python train.py --num_hidden_layers=10 --hidden_size=96 --num_attention_heads=3 --num_key_value_heads=3 --head_dim=32 --intermediate_size=384 --vocab_size=8192 --hidden_act="squared_relu" --norm="rmsnorm" --norm_place="pre" --norm_eps=1e-05 --positions="rope" --rope_theta=1020.0 --rope_fraction=0.5 --qk_norm=true --attn_scale=0.192 --bias="none" --tie_word_embeddings=false --parallel_block=false --extras=["some layers without attention", "local attention windows", "gated attention", "value embeddings", "hashed n-gram embeddings", "a smear gate", "an embedding shortcut", "skips across layers", "capped logits"] --init="normal" --init_std_qkv=0.0184 --init_std_o=0.0184 --init_std_up=0.0184 --init_std_down=0.0 --optimizer="adamw" --learning_rate=0.00416 --beta1=0.9 --beta2=0.99 --weight_decay=0.074 --lr_head=0.0109 --warmup_steps=385 --schedule="wsd" --decay_fraction=0.732 --decay_shape="sqrt" --final_lr_fraction=0.1 --batch_tokens=32768 --max_seq_len=1024 --doc_mask=true --train_tokens=128700000 --max_steps=3928 --dataset="wikipedia_en"
Each number is 500 + 25 x the weight over the matrix's rms, rounded and kept within 0 to 999. Layers, rows and columns count from 0. Numbers have three digits each.

# layer 4 attention key, 96x96, rms 0.117, rows 0-56, columns 0-47
567521525452576530583435586533561551509581495468496462511519525544518499418434427550501444443491451534438553447532441436534433428437509555456523
457478509505487475466517480473504506482441526502480501500497501478479502538549545471512540533492538493533485505484529505478525521522506460529479
510495514487515499506504517496529522487487507492496501494513498502478500498506495499501505497502516503505503478498502487504489490499512486499494
406435450512486457413557425437398443483417502561481520499507488444474477577590601428481526575550553463563448564450560549455582566581517442570447
506502489497492482505505499508515497507486505513497503485509500500471507494513495488498505502522522492512481503475521493516484488510523469503496
409439439510467459412552428434410448492401521572484516505495485444473478576574604425486523582556540457560434573447565550463566549580523437574450
576547543505531528574447561559570540518582474443518486486507508550519521438428409569522482429454468527454560437540456463544434460440479546438538
490469458506495476473527481478488499489451500514519512485524493477476497504514522482499492513519521486524485521479529512503501505515511478531474
416457430530432440437543411469432425547389522574464498498476469437451487571567584439486523588528549460569415589408584529459553541585545392561442
488530516529496514505505490507486470545513502524465482509474501490508492513514509486496503524480523500506472509491499513470531514525505504495518
502493491522516477503502510477517530497483503489505506519495510524493491504479498505492486503498483492483487482521501506483479528511485503511502
523504489483488531500514516524488469498518494496494496479497499498494511504514509513515502493506519516517478509467515495518522488493493487473498
517511493485488504500496529510507506487495505492503492485503495501485506495509502510507498503495517523509500496477493496502516490491498488474513
519508512465493513499501507511506497492501514519517487471514502518494511493509518491504490488488524499519494508478504482505505478489523489482530
501521507500518513498516502495486503485483511519508513510501516529521508499481512484501485496490486494488479511507499500491494514511507515483533
491503499506505511498502504502501505505493505493498505505505506504499498492494504504501495497491506500495502498498501501504499497501505510493501
506502502481487504492488479512506498511508508500504490478497490498495503501512504487500501493484515489509513511487505488509496480489506480509494
501506504489484515486484500534509485489509493495500490481514490480501502486518497500505513504495517511517518509473506491515511482483509493483489
503516512510503494507506495482511523490477507520505522522487493512502506497490497488498493506504476476498505494523489512486495504522484503512509
483509500517496491496497497491499514501501498497489518520489500492507498507494492499497503512508484492494510489515496510497499505516480507511489
509507504502507495508518530490503510483489505501503506512502508517495499495494500508501493511518493509494485478509493505496506504507489507486512
500473493496500487495476472499509510516492494495512488498507492498478488505505496496501504497477505482498520501496500499506480490493512487520490
510486500512507496501505489501497487496495490506504500508492493505510498509496501496504501497500482491506486521524500506489485516504494495508499
525512507478492518501521522525507475488515501508499489470494492508509516499510515500512492485507520520531471525479508488500508501498493477480509
489477498504510512501501499517496471510527486484492480489502502488510491503503497510503506493507498502506492507495516495515504504487500504499477
487502502518496482508498495484501512496497503502491520523480494489500495504499489502499508510516478494500516479525487508500498497510476506515483
518499499486504511501517526508505498483491505501506491492510506526495503497496515508506489495497513516504476505486505495496501506493509497471521
472506506520514491498494470479490526501490510512508517531498511507514489502483495483490498513487470467473523488524494506498495507509503519517507
496478495500501489503493505507512496507514490481500484492510495492480487495510490514501504502503511507498500483492508500509503501487499500505481
478485505508523499489485471488492514501483505508516495517519513520505485500485496481491500505471483463477519500513498498501489503493524520505514
481514497499482514495485484516498496491505499500488503500501493467506498491510487503500520507496511505512525498488493494512517479488498502495487
503512503492490514485501504520499492494511500497498494485504501493515503500508502497499503503496509512508504514491502486503505498490506490488495
516470494489481486480479505444532494462483520528496521518496498492521512477502490491507526514488511539483501481511524493456513464518506494477528
469502482496464429412504459422469447543485524473480518497496465420483467523527556455463573515493496551541431531509503565492550483565426461555496
551490496474481490543482510464514494518472483514504464497482520538483480497504484497497464503523496524490516476500527487501480470486520500474505
464469453506452473432483480405493488513456571475523528538494463451507447539531541476472551539484491561532470513464502528461499450555470447509550
541527522484525499552518479576531475469583400494493436478513510502513572464456444556502467435501518456475505507519480476533500524439532528491448
511505473463478456533497519466517505520488487492482477491500483497472486501497471505479496488507525488484480533478498521494480505514526460485483
527517527507516520503498485560505475524567461500507452502473503489522515474471480524502481449478500475502503502489456478489519470459523504502512
537502501480498477537517489528539469509553416473521453497518478490489517489473457511471508434496529456477478544500471521496482508470535466487429
518534517435510520512465506561531512483588406447534451497524501541500567442466451517484471418493514469468536536504459483536478488457502526486469
486508472490481462492527495461484502492449514505499524500510488489474489514510503462492496505519520479513457526501503521485518499512485439519481
518521475519474480516500489471526463511476485482516500479502484448475486485509474514486516476511528504486465560472505510432492530539487467498469
489530421495472455494501472480498462535456511489417509473526493420480508537535478478477536511528532501518460562462553511505515547572522440530466
500495453493454495509552469516481447478479461531527490501489507457513502490546502478509505491509531504525433544431509520458530500533494434522466
491525466485493485509551505500508501529489511541560506516496520506503487473494468487494484493483493494517474544479498501495485492534511470494500
457499510501517524496478549501514525512525530473495509493491505549510520481491483533515510514491503506500526479495507436526462513498499536482499
484512498491519475480471504491515506506510507503449474484520496530460508502457494496520509499481505459509484514502515502552510506463527503496489
469538511490535497481482522498527528504511527495508509493492491523506501512481505478496508520485503483500556457538473461548475485492476518482537
466520499457482517494487467474514485520503485519534479492481478505526513496548541419493465523483520492517532516471520482497512501530454505534529
483492538479510518504505506504494478500506499481533467514495511534502506505493494502491495515481491492502510500510523515522502498468496528487485
543467495557525478515514483451509472505481519500530496535502484494501475480474493519490485491498451519468484501523491575438521473502513516463514
523506531494504498510534470520495491495494501519495499525497500536479503497490479492504485490482485483494415486524506533516546499491500486479452
516460521536487513491478539509512517500465462477492516476503529520445515515511480563524495498475502508481493522511480478490469524470513493515486
498476483542510503493519509548494510478480522499534520524518504487533515506501499549510520474501485496495513473491457495465503458473491491495548
531518481488527472501558526532527531500494526534502530518504497518519490468478470510497512460523483519504430463554490498514482497520521467440491
531495469500486460505511475464511495487506498533474490480502471461497488485486515468520518502523490494489512501503523529488537514498516480536503